{
  "num_hidden_layers": 16,
  "num_attention_heads": 6,
  "head_dim": 32,
  "norm_place": "pre",
  "qk_norm": false,
  "tie_word_embeddings": true,
  "beta1": 0.9,
  "lr_head": 0.00722,
  "batch_tokens": [16384, 32768, 65536],
  "train_tokens": 159000000,
  "dataset": "wikipedia_en"
}
Each number is 500 + 50 x the weight over its row's rms, rounded and kept within 0 to 999. Layers, rows and columns count from 0. Numbers have three digits each. The size before them is the row's rms in percent of the matrix's.

# down: layer 5 MLP down (transposed), 512x192, rms 0.0962, rows 321-406, columns 48-95
# gate: layer 5 MLP gate, 512x192, rms 0.105, rows 322-407, columns 48-95
# up: layer 5 MLP up, 512x192, rms 0.103, rows 322-406, columns 48-95
down321 104:439544502514471502510468415520509495468488498533398578557488435388539474561506497482592504533458553472523512458546512446467606511425468523603402
gate322 099:516608472472500580493507472539445411576543392473517481464347496512560517499478469498488560507464441523590578481491434391408541566491480539567458
up322 094:511420519507430504569575531517587520478469552566488534431469513507527450454574503447484547505524559516487483455506495495471506469460369572529422
down322 094:469479484525451554503489633488501511490539428471521543493513559568472579470426471582588522547385502415591462581564585451512466461574566408433570
gate323 094:476460451582552561531518553515524522453507417514498605442564456549443485482397365570481507499558518451486518494525409472502524427497520542498511
up323 093:517554561516560471467534416494514571463539494547395494492529548552529495479589426390518479463511461534596542531494438399466437441389483465446492
down323 092:454583436652470513582670539480463496509509520511519533490509419533484529547477478530345481580642548469426430432537555382490531480550495500474450
gate324 100:426486542493572527527469483468552490575564514494462526468499525556532399507529512501562535541447522495452515514462480548481466485504568514418503
up324 098:525541435496467510476471498547476419507462464485543451522566469540573508506564492486502504430526461556471439407524497334517474461487422514621466
down324 098:503511525395499501629487549513460527534483503485536462478452574491494450477527509479533513524501527465546530512555464538521499517508464450556412
gate325 100:485440551488585529489436482464552513419544454633523503497543478452455452514463434469550435541535482501478463540539494486473512513568540586536472
up325 104:533493512445468449454519491431423469617634486425437566481460497539480543391494530560500527567406598497489584558521529593502496440509551463422573
down325 100:519518472512422503518470458504582531462578486534525513419661490544485547469494521485560508529425429527398472509448464456446483478505547612483464
gate326 098:407503492516480631535530566442558494535434424486489474532479511458460455573475598492578441607515539516480539543503510549482461449510496530378505
up326 096:524567405413544508417530504546559543534512465460480567457421582554562444424511479525458431446492550556430549508494508475400553524512492555491451
down326 098:482505421521570576551589465521444636550419412540542523520506421507515419456491609540494457513500543479478589520501470527534502473459588558477509
gate327 097:394504498528455530508435414500435533542499509490511452487469441451560485508515449470454507491408469469509519458453443364576526469585475479497510
up327 095:506466464388466398524437437544483455581505550572519500467526491486620489439582528453435528505426548524404511536414492473591476553464555480496452
down327 098:489516546487555437516479486545491476481454495499509536515437458497548493432441507600429473446562550573519555546481553520517473465545512512483536
gate328 101:496566430508503500417465464572474518415511553565500573420440456578532438494538492539563549448491503537441488525573493493457546494503394504470371
up328 104:402512560489458480385484432584447446506482543501506530511450520571515544463467568460488474468465472554564516539541622511486533583525447480466532
down328 102:418483527572553481496462524516475454500559534428529616532453462534428512534415514511505469464530522513560539451469481491519461419502472589428423
gate329 098:485511602532522415477498517483462479513494551494492511571418598429497482506442452471538486440595549604502516536541420405472480480521564395520535
up329 097:506472578536494439453519483552504421615540497506500564548498582433515518487456513511543410442559536586552474497529381444461501599581572439609518
down329 093:434487467518512543609629537505512596506464545459527493476533417591477479472489501529513474555401512483425482499472517588501556460482448562405511
gate330 100:510482536522439493467502442431549477531469487535440431457466531513472541472518475508611487544502479401424553555503513458452480411545586545467438
up330 098:431458411457443495442523580475535495464501563512490539477430493546604482558566465537500617540382515520515429461528539550504567452431460486528403
down330 099:444552470518493469550600454493496490549508566515517460540528420526492538565543409454516467460418564528573428570433500533548510522485436480481474
gate331 100:454544434396502525459493523420525465502532491481497470526515489520470456495468524482599473429444506443464591518507556465494477428488472498439515
up331 101:511440478608577596462502563489444438442487482526473512390502479492427397426485525478506509491571651498409486542426452484387447451494487410464505
down331 102:463554458514454503482565544440477496510451507526449521518587459458441542482514459411593519525530407467513442504455507471534516505488531521478446
gate332 095:468596633561472476483533399478465501523493395442471520430512507546490544561476606494483455517503578459465632523510471474489549553449450543488434
up332 095:577521498488501531465481473491492449543436592464581426494544528447469392465513559535471429493443413447537484499556510483519567495469550417561517
down332 093:517417530461506446436440423456570507553523538513480510451441515524489435394506496451514469574538549568480433535388419531499457527463421478511530
gate333 089:473439514518529492523460487569474497633430554510578449542604540464390480481485516579533442439597476399519531574526489478538521475530470507468550
up333 095:507570509469580519399513550401562439473442533469478481506558408424525549488480513464531487397471542541503504462453515448457426446469449462456467
down333 096:405600350496523511590489529465509467549486406517543556519450478529588424544461526611525530469521475496513541502445588553493446436484444470474419
gate334 105:434397526509499477460436522530618494546531490514578503523413579467568473484526435388494522566481508561475493456531588512663474479521487452565542
up334 098:446588498474481514546523398453500490502571486508524557450514576481581510527525501547511527515502406572494545546494554519518453511535485506588492
down334 101:520501533550421473515574529543479505546475452537543546508566464439471525492425516496465562425481547556545463436482495478490517543502444547518546
gate335 101:484547518481497488604438560556504501501558436484523596577515479511512455531519514504567534445452526499484546540546560501484510443465530579498526
up335 100:468436524522564502440551548508512524524390540535527476490415434424515508535515593513509469547528407504507502542528536443564471487575406494493513
down335 100:436589431539418469479409437506602470449537402528454446523498400456559482473484441565486477508520519595559468443555497515548512500540557571382509
gate336 094:562454503475491478469435570533562545463529468526519442429494430408463548447414515502494514508479575500497535574545542496468525475532486540511542
up336 096:474551501518448480509526485524526480443519539527494529557500432473478548542431416508521475496512478521549511545505525394618477599526499480568406
down336 097:490481474532453444524597614450491476514450473404457543491553420557465528433506529570391507448478527514413391507542517492488489475503476551452522
gate337 099:432519523489531585562441439500476573537460443510577531480526407565459591519490496469490474569609419503407596591464511493517434518575474469490562
up337 095:526460414559510523459480496483485478468538428534549437535582608515596499532442500493589520547511529563447510507510429563544404523459518512453563
down337 097:512528516474500498558515549486544501535547470447547457509500482467436515501548590452546463525558498492588507464497672445577501489451508556501434
gate338 090:523586439447510492560505541535501469582376465584405561506472562412558504441564546529530540481472469496552408491518416535578434518496497584518540
up338 094:525477454460441465520490467545464482498372559552482536498470558443564459552567525574526462479478461445513357524564434495644507579450590542461539
down338 093:451552429475529463443535488477501553492583481537579557585520445495507564470514480461558509511554443469452541480427475447525582507518555573473549
gate339 102:449457486460512571555440481570503451437519553543530432479608442487396521517514490560547562433404530382484547509479432514458497437450522522350472
up339 101:522540530456559454591546452516454508614492457452476488524536545454504495542404588516521496515521457469529425532516472544532439508548504389480469
down339 099:517527562508549447448373419525453501456534518554442528496484440592546533574548582490512476499517438460398502482383543532478494485432524499524463
gate340 102:471418500454465589513504437519397496556420425547555509621492595453436483499491506526522517531422509527652594512478524492509534449516478462466524
up340 103:511524446527522512519474445506529529522634545481500471453503562553559500510496450494464408458462486522481502404531483481467495500469477567479474
down340 102:512395553509484430512426539532558530437574492562455451547494508557529510509512428512528498471432468504559592431511467533497481498442623512467528
gate341 105:508553411474501513511522466477522523464522524478538449400571492467493486523586533560581452491528481468448463522464509462514503531464486500413383
up341 105:480507384489470490457525535492533524504563457438502492566524551540530536531456506450567538517522571548454492420433479470523477552450511446378571
down341 103:470541521512502465472625455478519488482458494545448440523421483501430502459549527471442504470521420496552442421531527438492561436458473399534546
gate342 091:511513553536517498479489488540507428483507491556494570530578498432465398495538559536452519463508456483509521502508520421581619478603426532498504
up342 092:522482472467486505445555527552500564469525544446438489546459515406508529470522582535516492444539584495393504510566496505452561549486503447498588
down342 093:489478448536541562572485425536535510460553490455432511523470547536514471494542428568634472495433440505502523462484526479446450546445549455486421
gate343 101:431529492486507507500414454502550467463455505561426414504475511522463498509591570578564550511422516509462440529522493466530399522506504509457445
up343 103:555526569532452446502503576466538539495513529473565483475494521473529499516542537490536539442539514560487375563402492458558458498417554381481497
down343 104:560488527513480457590515415520534500473561469498467418396549547576593484514521577555453519432521445524535435536464472487453466522528485517473573
gate344 102:568514487490461442511504458478533553479453484576534446471408499468577460535583453428499485423543530563523544545475404458525558515435441499543546
up344 099:540503527534442508470505532475517505536456534538529510562490499387623578508479467379585623477494393489497536485497502432407553557461449503490514
down344 097:405525527447494445572444547442408399496485575435466460479645562531484450482526564594460471523533533534554506534504516498514481477511494515390492
gate345 089:457588454541513519494379495500535525505458474493466502423532537510551406466462497532545527462416613498501508546458518452532435471558559420446502
up345 076:510521514554536437390409451513464547531464449513473471543515533477533540483464519576495563467438590562448501436425545535428489521478559391493560
down345 081:527463452496475575428567527570481544506519486528530461581525543412579487521485466486518392537560439527490421584528449479476506493510423441498467
gate346 101:493523500565443448540476497506577479595495528522458507408465572543456549454539477550564477484585548529376606634530463485530527414569429630524495
up346 098:505479392496552567566485497542596601474553497450535485495487574441554481526623547401535562416406413480511417446519564424493429516455532401496515
down346 102:500541435528440529586526456420467444549462436422489526451440479437463498461516432528515401481471555521513411516506465478574487551416460525530480
gate347 099:471533457429464594500553520521546450462505492497449514460486509524466541492553529475513420524546520452541526502461472507441509537444472512464537
up347 093:482479525491603456566598440413478442501518480516465546539499556553484498590469531498533610554541482494552489476523612511450551561469535498495469
down347 095:505427486480488536448432517540516465452579553575540512477505498534579551559552377442564442491488550468448476553467484474504439528509493497570500
gate348 102:549478567455524542497471492632498448502621534476537557357487457510472397493520590434533611527490610466453548571534554448549538497416546385457475
up348 101:497629533443467495474491497545511546599506555483484517473437460482414472519521468525512493522495554524527385483506459538450502600473483426548477
down348 100:598481583548547436472545485518505504532568504474461517432634494590559526549473480595516496510516542579499440490472576497528494454456507528468535
gate349 100:463499434504496562483539464493519441536564474537423490475485494429488548556502596489540497601452459502569612588613517548500579457597525602459473
up349 091:457446486510477511427535465542475411525435529524439468458464495465618539598529582412477478507405417501500522542518489546529538577440460549504448
down349 097:504472540507547469542548522384510578577531455419516468473518581501422529494491487495439488544578508437499375479536518489533464477617422430532554
gate350 094:572444488448435525616495470464491512497446518509532422585515457453548464436506466544506461625507456511553488533585450491540535521557455514464486
up350 093:457517543511547577425511434554495383439549469540494457545510466509411441539519394450507524587469395502475536552430459534515515445404442584430515
down350 094:558494494528404423519464497590428518497486500490516494544513439541435511485484474511470512515510513532428579594472460373423521491441482404478553
gate351 095:491502531473423556583504566522425448627482416452596459546517569557546501469521562593564421488472463473567475578567504484505460508504484464400470
up351 097:569412450374385475442537495503501426549525428543515473477424619509594463488590560512554493461518485549513457505551530535491542477485472492499643
down351 099:423462634508422569403570464504551518490520532487482564510531505475530482523551627410564544545449507514434506481482468489399487531502467497581536
gate352 107:512492406509571506520452560541587496506502402532492511521543449558456524508501516470539539607550532510550522542496457429474553453566499545456583
up352 102:532535442480549450456503509502499450497452501546593569499532520500436489530477428478623541477494446535484474441432548532472600530496513456480495
down352 101:479544505443490495558447514407510492468470513494451473546469479411502522528536587471379527497589601538476545500513474409501492438534556571578545
gate353 102:478437511436547572467498410501477539523529390536451454540505550450444541540551449615509513544462394488547544550484580477530513554540565503549488
up353 097:506495498541480525489451532518434512439525582524514540485417605474475501458544515526464541552396421495513506539579525453533454609434489467560499
down353 098:465416496556457461474617427433497545526493485475501438437478446429583491553473484500499556511475465495453554509561587524447468549492475483491426
gate354 094:578461525535516581494456531443464533499541525543499516503525581531555489474489560403531474592437509361586497587470514410540446514509461481515414
up354 093:440562416482505463467583461499452538580484504408486495484466493528466464520544474529525474437500490501453418462539488581583517495511584537549531
down354 099:427453537560465547453359453560474473548416465642506519498474509475517486546488509472603502502521536464550530498435495475515481494531567505521541
gate355 105:454535588434610556510512560527501557442553549574508473572591454440492558531508503522568537519495529506555565543464467492492544518501430486540435
up355 104:526509458452510607431482472486569551437591549594407439532444454488564454488477485527470463596478481487565545506495498538463493633516478535505466
down355 104:544560497400463447486592524463540501462573465444582526476592506500455540469522471531519538490550510466398490481492521500499526488503483491461409
gate356 102:542431502404563468466421468522555504545513551509491469505467494443518425448592526474519539517466422438451470506524540563518477476569475597467434
up356 100:532546466482593609535510527504570472459548429416492536504444505494416500559380376479553430577456490459534519473512534555533505509494426467496519
down356 104:476523413510453479468522401617466476503419414499581510533514444494464528492471475576503520433393513505436542423447481473444483453526550504471531
gate357 103:424472520500465570447419516553532493438460392498450617456487503503537494520477456452495522520418537460531493497552447446640462495479510497469429
up357 101:494590529547471517489632471483551549495482435495486494459552499552458514542462585483516472441514508490515453434431453448461494364491441471545353
down357 101:565474553543504564476480518484485505498481525517509520552560525497483536522443484506551510456520449498558480459539411466448371524471563481485503
gate358 108:472457433444543483556431469496591462459463520514545513433521567571509498482616525574569565495597549503488549477419515383411552536539409512517380
up358 105:553430509537568505571514499516524512573509441544456492508546523545563406508540471497499427562506446515563447533538474446518388519544429481595448
down358 104:508533457502566519532489484474520543461493485422432494417560545473541494539415449481496477541498466464477445569528467399569507447466523481527471
gate359 103:418468526473477557563485498624534546535553558435376502548359499539515439598526531427595535477480543460450491516586546477462420531501469401450468
up359 101:427469568583492524494536410440559566523488480453543490473522526432511530562559397532485574522447566431391427521462544444543616460439554500499545
down359 100:430533463547584436461583510511538610546369489523438528528547610380465655544498487419507555565473505514510463474577474479573516472529479536582429
gate360 107:448612430541534492522497551562507528525512536520451542409442465472514517468558482489499468550416511422473496562527516447549473491513504493469448
up360 105:469493511450469525427529548506540438500496459515527476551517540453474448437442582469462523478518542531405425520408579537568464578523465464484489
down360 104:505485468543511439474449489479550445444592501471445485537575601499527528453596520539590496534472419516499545463447467503606503507418462494424386
gate361 109:410489448421479448478482360513493447498466523538412566435428443589533396463598531473569541423403494524536516492516476573475512475517574498448404
up361 105:587512463472563490471432534458475546542485460472469594468569566468542567451477586544453531527443444520484498480444589443517444465457557489452431
down361 104:533481398542522510554501505473476522436512531493523421549528464550447497527552443472551467565566461385519415420503513518472569415363459512469499
gate362 098:423540517510546646589489478527511534575545467553472541506425434487452517513485515428495388503481488473484503470432479558466557475497604480431540
up362 101:581524501423414412426515502468578464453523559514540482536538510476548580527422479464573473511494553512516593527520547460473585534471443529472482
down362 100:492558535515463593557445557551523455575503507543549523486379468464433524470534466501528501434490489478530523448500517468501458500473525443522456
gate363 101:508534576450491473475431524435468485532510531515458401496545589496471661569491532429491470495538487512449589501508522503574548384462413527456478
up363 095:494396529513474567522492549539633562522441443448644414548488497504652514524520524485471523436499480509573538459461490457522545555580475480489490
down363 098:536562409446445581480558449564486516483520470448454559496397561504484471486513451581402450589455549479434461481551501498513487510352551563468457
gate364 096:567479390512527426561484536510552487464541481541450579417466539496518548504509477498540497469451470497406517492584535454425485494423533524526406
up364 095:581537535478449446503512581583526570539557470452452531484379392478454510383483474490594549453563574474527489459486569450431565394434474523514486
down364 095:482563516521457513458510568467546532461504531487484491506485445406478519532448481458591399462538494480560476566470503511462471484538462458532585
gate365 104:482578575496439472488466415435465527467542472542448549543480532541485519493485478537553399574503515541560495563449517548581479429518480522553523
up365 099:548401420557582579481466438530472417484508500470454507559549496459525521500544436430462476498572519421479440511567451499420445496500530480418463
down365 099:438555505375514516370457539414514465518577415492492492490509496472602515483513547540531583459533510461480485584439564470441477488544598434549524
gate366 101:459492650513531588546453396390468455563476482490426465447352476554503452483510470455426443480441523430487514531505389482509446509496453543502464
up366 101:461505534463526491508554546526497468519449474527499488479444532457497444512499469426479463424576483483560508489477490449470522473588424457500458
down366 100:473438471509500432487497500575459533508554456388411517505391555582428552453478481399540488488529508557488548475461498454469504546516481505489470
gate367 098:439558542501554612482493474484520501513442417514534553533507511542532520405485646508533504428560477437437555554471478508473516402484461544547502
up367 096:468543538495395461538503470499448512530508459520490406490473522516563531504491438499438437536513528614501451492442524510550497448478605558465490
down367 098:547446573454519481468482519525456483538635541548467499520500471546486564567545527526585584520490572479531571490570565433542507511502516492477453
gate368 094:567566541520574566547497506436517505442516444584490423512469520425477431611455582455534427493551419438487588528443570452500513511499459490528549
up368 096:535537476484533563491511487477417512423485485500494528546500494469346494511451491422521608569459512565440378519517529572376535456563616576530444
down368 097:473392536554507397515534535510530455461503440488444496546570492532474481538545475567510465411498505534529596556500504489470456538520447494524543
gate369 099:458415577418482516587403542588524586486514553474462436529577421452524534525569499443480417506578520570467542537498468482427465465559530560523505
up369 094:511506577489446514449465503545486537540522594560621551547437543456544462519538485590497459501501507558580468546556471466469603526565472543409512
down369 098:483536511501510447596470560535547450538463360565555582500477410453503396471489527536471476492467482522538515414492555449441540366570492522487493
gate370 104:450458493518476545521483467500565477514523472614512404450529539614482469441503472470522463456561511501584516514566443498462490459454473494613434
up370 105:586479476536439458467485522491520488553414450477533448522580474471523542513590475530436438481462452554635484587479432552535531463381465573536488
down370 107:517470545485532472503401562523410526529467500489455624487500535484436490532439487472471500482547491541406509502456551539538437577590483514442538
gate371 092:508455495559503438516474473482468544513480374546538415438528589540535487475459448504547493499485525533485550540524522448481474545527537377428491
up371 091:586527448474437505545515505533511483553531447529476656498448476562540534531532485468549572501550513532528455469467505530457473447444458506521601
down371 094:512539427446438461463556496485499552499510497548448483487473492374438554531449403536546512440477542471502491571529484518517433538518460532407522
gate372 102:487437510476468502529461518557534531528445498568444493549484531572448440470448482550584434544567529490452547502523507455505564524459506513533511
up372 105:406466476596523435565454474442529490451553520507525488629479485479440472496461394530489498501459446558436578495506613512601465547493595411534497
down372 102:467550482601502498481550458532511409588562504530611520474468482509495525454448605457490534555448576584494517568469498441531468547496404538397554
gate373 092:446457529499583555464504405426502501486574457527504541544517520503426507528444568519492448529465533537396520567468442477460450464471480553458539
up373 093:503529513566570455509421528489527504586597495474505495515483471513545438495476424455554542474499524551429521450465489561517372578538549427659531
down373 098:519565487564548483551450508568545522531560446511435507432513520450602491431549461370551530528521447490494530485503487489502491501485462454523518
gate374 101:487528447546410507559437516446528466521515490484555537484473543479434479415532483421516524532541602462680520550433379492578522464534483506466394
up374 098:438505473512490528518436571571536441561611491480512490546398595453492627447522426510592460500441501551586453502481522528638444433401441565479558
down374 101:491464500443473518461555546514488536448356450553424467461462505493482452480566585499500461492545508498483505419525448517495518579543458490444476
gate375 102:536514551588613565506454550430440500471473445479474434403500446500465465536490551521537515461561537432483561448517490460435413392476585434430583
up375 107:504448493510511392422497471523427539547469446454576486494453447467545548610485544470488576551482472534579573457494457516557474487490507484455465
down375 103:500466494461521569457448492568498461496530498520539457419510494511517585517548458489479533504508386483508478537459472441530449544511515482552494
gate376 093:453385391471544520406519402506452437476434586539497597566470515639461493418482509389497345529404502470424477533436402541462469549485533492430467
up376 094:567465497495503536471513552410441525430448514480375388519556567413571559446432549481506455439425508528424458429464454546519512468446540412509482
down376 092:418494491555542534507522398495470449458600529490492589540452511563440459441449462535549485486439463610486537479493455472520489527431462422498423
gate377 095:527500528525458512528509528514472500489421569479491479518516586556451575465493408498430561597471575432631474535494499522509641447450480425541499
up377 095:492402529498528372554445455580595485555492411563583540505560388438466459531521510504483553460587465514432551491515513483470436608505535506433488
down377 096:488527440592540535546498387396554549463452518459524532516521486540484520471500500507615518509559575493567453568548474496608514581451433585444470
gate378 095:526599579492485447424506481465479587480499447562521623475501532565400601469593559493502381490539535579467556498473521447519474602450529493355545
up378 099:581594524469470506446468433516523502534440388462539548482427474535453515490406532618527477545489459475493476500508408488497514532471458539426461
down378 099:420419575471538439535494446411538511576559519519464498471537434377542518431506499508471456522472491493499495564509536523423480443468471467501531
gate379 101:386567456472402423441530492495537565439539556506484426452428451512557456490561479484481576540570479430499538511444450468506439521553500578509493
up379 101:516522535474469464492488476486513384498491503545489476426425571505573583522547477561476510567507435474490452475433502485574439581446410575578546
down379 101:446491551548487529503469470499470559544455461419431570531482474509561522429514579430607487519463524559479601537532481495533508382430564480444509
gate380 099:512463574432467520466500478451458560558493478596445488556532426496565449461586414529572524513486455408537538432477499618482472452517558477541573
up380 099:527432519590419578486480529506568449605534464499481590463531457475547554521473568542522451501413500455593450466496494495563621474474407422475463
down380 098:535488467524489482510448559525464533520511517481441538497426600398489447474503515382490483505497514537566458590511577562463548519487565458465541
gate381 101:567428442468516572566488459543558565490452464490572500427479420578432495412468506538517549594592378428542506551487413437482530518537530539545464
up381 103:520554541439459486465491514446456497405465465590490535515536506488495599595466490496542525556415463452454511524505421557463491617484506564446536
down381 104:486490535482479509516512528459386475511488522425473479636521528561452550493500427546455558546471447518594456489506586489535453393543453668480404
gate382 102:430459532448561480525493540360477498455453456530511491617515486529450521430533487552569511556584540494524539581601528500483501393521579555464489
up382 101:401524527583459441568505510475488526443479591463570572527524450539574505476481490546461514482490410510458478503641519490512397474506537453554474
down382 103:483567515571424522529457513446485445471529533514423480520495459531518483493575576595519433518518515406454559444464461590390530492512463488536510
gate383 099:484449443551565544457544478507504462509432430513504530541516475459501439453450486568554414565440516474492551511406538494467575458533515518455508
up383 103:499625464575384478563487490522584461428532543513496481491505488529512511526449532470537545584533502474510421432563512555545564588549520481558467
down383 101:506552430410497445489512462408457513499495535468591520578441544426550502649513503467570519500548587553509416468391503506499546547503482408538515
gate384 098:452438459531512488579518446473538588425572469546511554508590472497521498561493466454497559563444401415559529553555555537523525499558478476486501
up384 104:560454506513484512499477558530418513464496509564574562514547436519494432459571443486474512518464411603549547481547546630520454406442505494541584
down384 099:512457486420502518552517534542558559468450468463559420505537526526552600497548517461495411631627514496525459466558576463437499567482505462518379
gate385 090:472463474438504530469480519538519551548468446490455489485506437516503507544626448451513462547511477521538507498519517497446472398591491511551542
up385 091:525568510552488484541559408506545532476535445500415467473470518501509586423459505489519525487490516386480606529498489477539568503384524557513468
down385 093:504541510504404526472492480480491487502437544553490529489494481601500573400430538616479604550543528490421453508462485514487433479555478512494442
gate386 104:427449480444521527509454509482532487618532412525507530515524450542547494499457437514565571463489555605493534539488488534416528509555507471533447
up386 110:472488563453563460443491475484574462492491490474543516507559493510519531586468511533542561491561467586570533537451500503510556467472520466372495
down386 105:533467560490489527564535460571616537526453551508519468471476539479515495405513512503467422479524575454507527496503581509552493474434551608498511
gate387 105:424432549464499556458447532440515447449460469594478588437501572470496483570380461477554474549515427511540538513478542429536460539519473550449569
up387 104:502501573517474483513489448545506554568475594379454499516377546465507495522525502571480475483366448428501493527469568529634518549554523551473514
down387 102:483544490558434476409573416487482586522502506492535469515421505457412552451539482495431549517573508489443462420500554476562570524470574545425511
gate388 104:468548546529440545467450447459522531538533516508386442563533520457496550466473426426554491501444510549563516491542547498557522516488560473469471
up388 103:560561601501446445518463462564553464439570567608506503491519503529529600484467446442501527567479557642564512534506511531488616564513521511502484
down388 102:550465507505604461462522574460533480499472535537457523527453368448497552554534542518433366505571464458431585495555528469468507498548519470432556
gate389 098:485509504499546526416444519499559523442532457519441467596494475518499548481441379390504525573461386525483511617530509509534523459447534466537489
up389 095:432407465462537415558462503461475526471459388538457526500460471510544450501499507475555502521377520395493567533492492547606458499573457449455517
down389 100:487475584527553484557462437477494460543527419539496523507489464457541571622544564462582518506510540516459459468545416506510453508393443555417511
gate390 103:493587517418497610520495513369530457478540447474525470460464574532481551553552537480505517475481548515518547515417476440428531492420380565526462
up390 099:558527429483540530502445550599433491480576535514491390519439468492496518513429499551469478447590502426475543459570499484512433592467593477474515
down390 100:420612468547575536452488515468593540482520419494404596531538493480412407478593464444517502474548421568425459484482585473537476475558450467538413
gate391 101:494490508396473517497431482524470465499540451521563612478446528553502439487554494542460567526521567559457606485427522570398395480491472505456483
up391 100:538500564387464610489489559479450467600571521445539511588501499551554465567483448517506548439478469496514526452463546540502429519427420477437498
down391 100:493464485495523472530502428487473575441448442540409465502431413498528544445457395429529499507421485455571570520519522471495510542506453483552474
gate392 106:474507495470522477562454449542477428521500449502554522500429492549545558527513444424510539549533506562480560540432470384481594563443516438482404
up392 102:412531480441531489484441492576513417481468467449438517527438462496536511514642503510484530463572591521409419499443397495508551478545531519443555
down392 103:488467442483545366499471508426556538462446519521453552521514470533523567570554487508405514507497502503522537533525476456465559522545583452488558
gate393 104:442528525443460577492433424566463578439521498491495464450523536574505550536515572580537462500463515464444507525378473572491461490454472425589437
up393 104:480507658605426410537448527536526602499581487514529458547439452432558461537494540548395450467473486452540595596567588495505476559519451460489531
down393 105:512453551525452518599516446538517537446511516511493437538445539591488523438489517519558492569565549580491451507497502506441547489527536478412479
gate394 099:538536515524500523528434535388605416605423511456454441528542463415450514526501511448604465506629543539589492562477523487520557519477524510432532
up394 098:577421522500517450444492507489521522453533517533572469548504425536432478506495515461546537542558528537509469495539499456534492518566473454508483
down394 099:568526463514490488445556489588454501448476557530425451526405447561378509525530557399422527553475495494524425510499471435501440495472451488475505
gate395 093:475442495450540463590461480485453506560591537485531555372490432610442544457409465543532412470593565551564534612535471480428432394482543539447530
up395 091:522460436416523572516565563503557602486358523502379463537506488460463600472488493483568478486508485490418463482587509473456509491491551462473483
down395 090:417470520478466587505483540509531406547592480517513536376464462474527437491525467534555467461543563551554446508458628468577477506443512477456542
gate396 105:456524473490569502402424508398513487493553574569526443644547486427458535454484458407572433486445538498488508525383475508528488451402515466481608
up396 104:469545426466552563507533518446532430516541476538363496472625568506487387483617615473491479528563452447504469448525393463429502421457543513504460
down396 105:554507506510463428454577472485446553438534527533543508548371491631585618583455470590515532549534462469475478502482530569532515569441473390551479
gate397 106:526582447467557506461528590532455474501491530571504510518495445443398541386567504478576476514450532435509480512535533506495557530424484538443567
up397 104:481499472528446497490530508588526444525502485455498380461489522419448437470471575480492442446474626456419567519533448514481474505473513491418514
down397 104:502587504500563422488453573421502505525456430494416491498507493482532445516609512533487547465485440526508465535558485507597576485529466500381490
gate398 091:553457582455558508570517416494534545526572464540578561488403468556483559490468404477529460501535489556509579500469508461385631500486423469499488
up398 096:413408513416433559607448492426480552527445480504488523471472438452526570541417464532476504551439479396609473566518486545580463453550524540578447
down398 098:643573524520514516570485434484495538487515498479499502414535415483397530509455543622584463480517474503476555448467388465426449534462454436505565
gate399 102:455538459535551569499380581415479535510516407497529550562524470439663442406504507464500531512466548542499468590513493524545468582495475436472479
up399 098:630575502518496476494568525504367466468574497521435499554502450485506549543395503518574448535566541566507509570403460466439486501488532483471521
down399 099:502486556567495509425516453509506489505488540402561508458557561538543490471522533493570502454486513425612601500559432485469517396394499538503513
gate400 094:518470485476523486505447507475451492421483487540523493509470459569507517536567526584565501521495448480556429424426502491564541526513599445538456
up400 102:481464480516432529511476515532454485563495477582554486471499525510497545566421478599460493468441522532557499454498537547494648634490494459498471
down400 102:491394576483434385489532610436502467474443542494473507472472600478558388583486487504542480415474464484524520604569607533638560466488485605486500
gate401 102:460472468455391544407506489444579555386516451523407547404455469547480424457562464459570537502441417442495543567515467479590489504518461541626507
up401 103:530548552568426551474414465422550513444438500525538500439389505523535505574584563562513438485441585528537481602444492576516541583558432419555499
down401 102:475562552452504526496571537540533540478509549518529434512527540518581484418493565516497563553567417456491387501500469543417490547419544538456528
gate402 103:462463443519593543551489506502619522561521525591426499467595468402542561461446556438530552471491487530441531563491449538495495604429488432491517
up402 098:533494404497602434467520526476514528481527454581428523504479486520445503470570477470542491429510535431518533369559448490429492595483452520495519
down402 099:567465458490537483433624538434525488492400420496416540381483441507461443485458508461457521532471523527526575553504475562491405522557509523533533
gate403 088:500439465528456593494424443545506498473602566466512459500572541524500472494501529491544569396485542477479483509508444482448494545486538472397572
up403 088:458589578505538484430510506564550567480504523474526457500472526556597432445545560512560533453504507477402533470520450475464604544426476437479485
down403 095:536540482492524467456543488429538512548438435590520460514406429525431475565509470419490546475417484528532511527490544565492509466440504369534563
gate404 101:550544541591643467456516503569544497487451481477602508485512453463492438541453576583518573454520484482441500590478463463482500520503527449421439
up404 095:489547486558477481427531549461460550474560485417414484560447552498528547504512448482499527507466549496444453446489526515534565613492474455404588
down404 098:422456535529494621543450510519504512502535528434526449462591537479472444534551518498528466494547493519491509534552566494523415437502515529537524
gate405 095:552427474464553521518405572478460423516523562628584484542571502456491584505451478489550547531540426540595544520422495425590437502545521489508498
up405 094:453568502490509502424505514555546442450553520447371461446506412506469478483563519479496490504531505487349437471605471571482559454541577476533513
down405 096:461535510526536471553443484517491477497498486580640444547512598539523411533521458489492548593499482460600441491546510481535469521502513538446461
gate406 105:485534564501613490618447507448510538518514401582482462656553487489465531575458459467552548471451522547622476526581457495565465499449480413497434
up406 107:533548450505501500581519497543519454472520592496435401542543542498481454553598532468569577428472460451440421396573429482606550471492557421446462
down406 107:552526465419489486503465535569411418522534564525546509482565472523531411486534538473445550510463461414445502492437517574542529423430567600400597
gate407 092:470479461540512542588451426510639408459540459427476511527555415553524505495550431417486557570568410539616497526555413613447520465510440546488575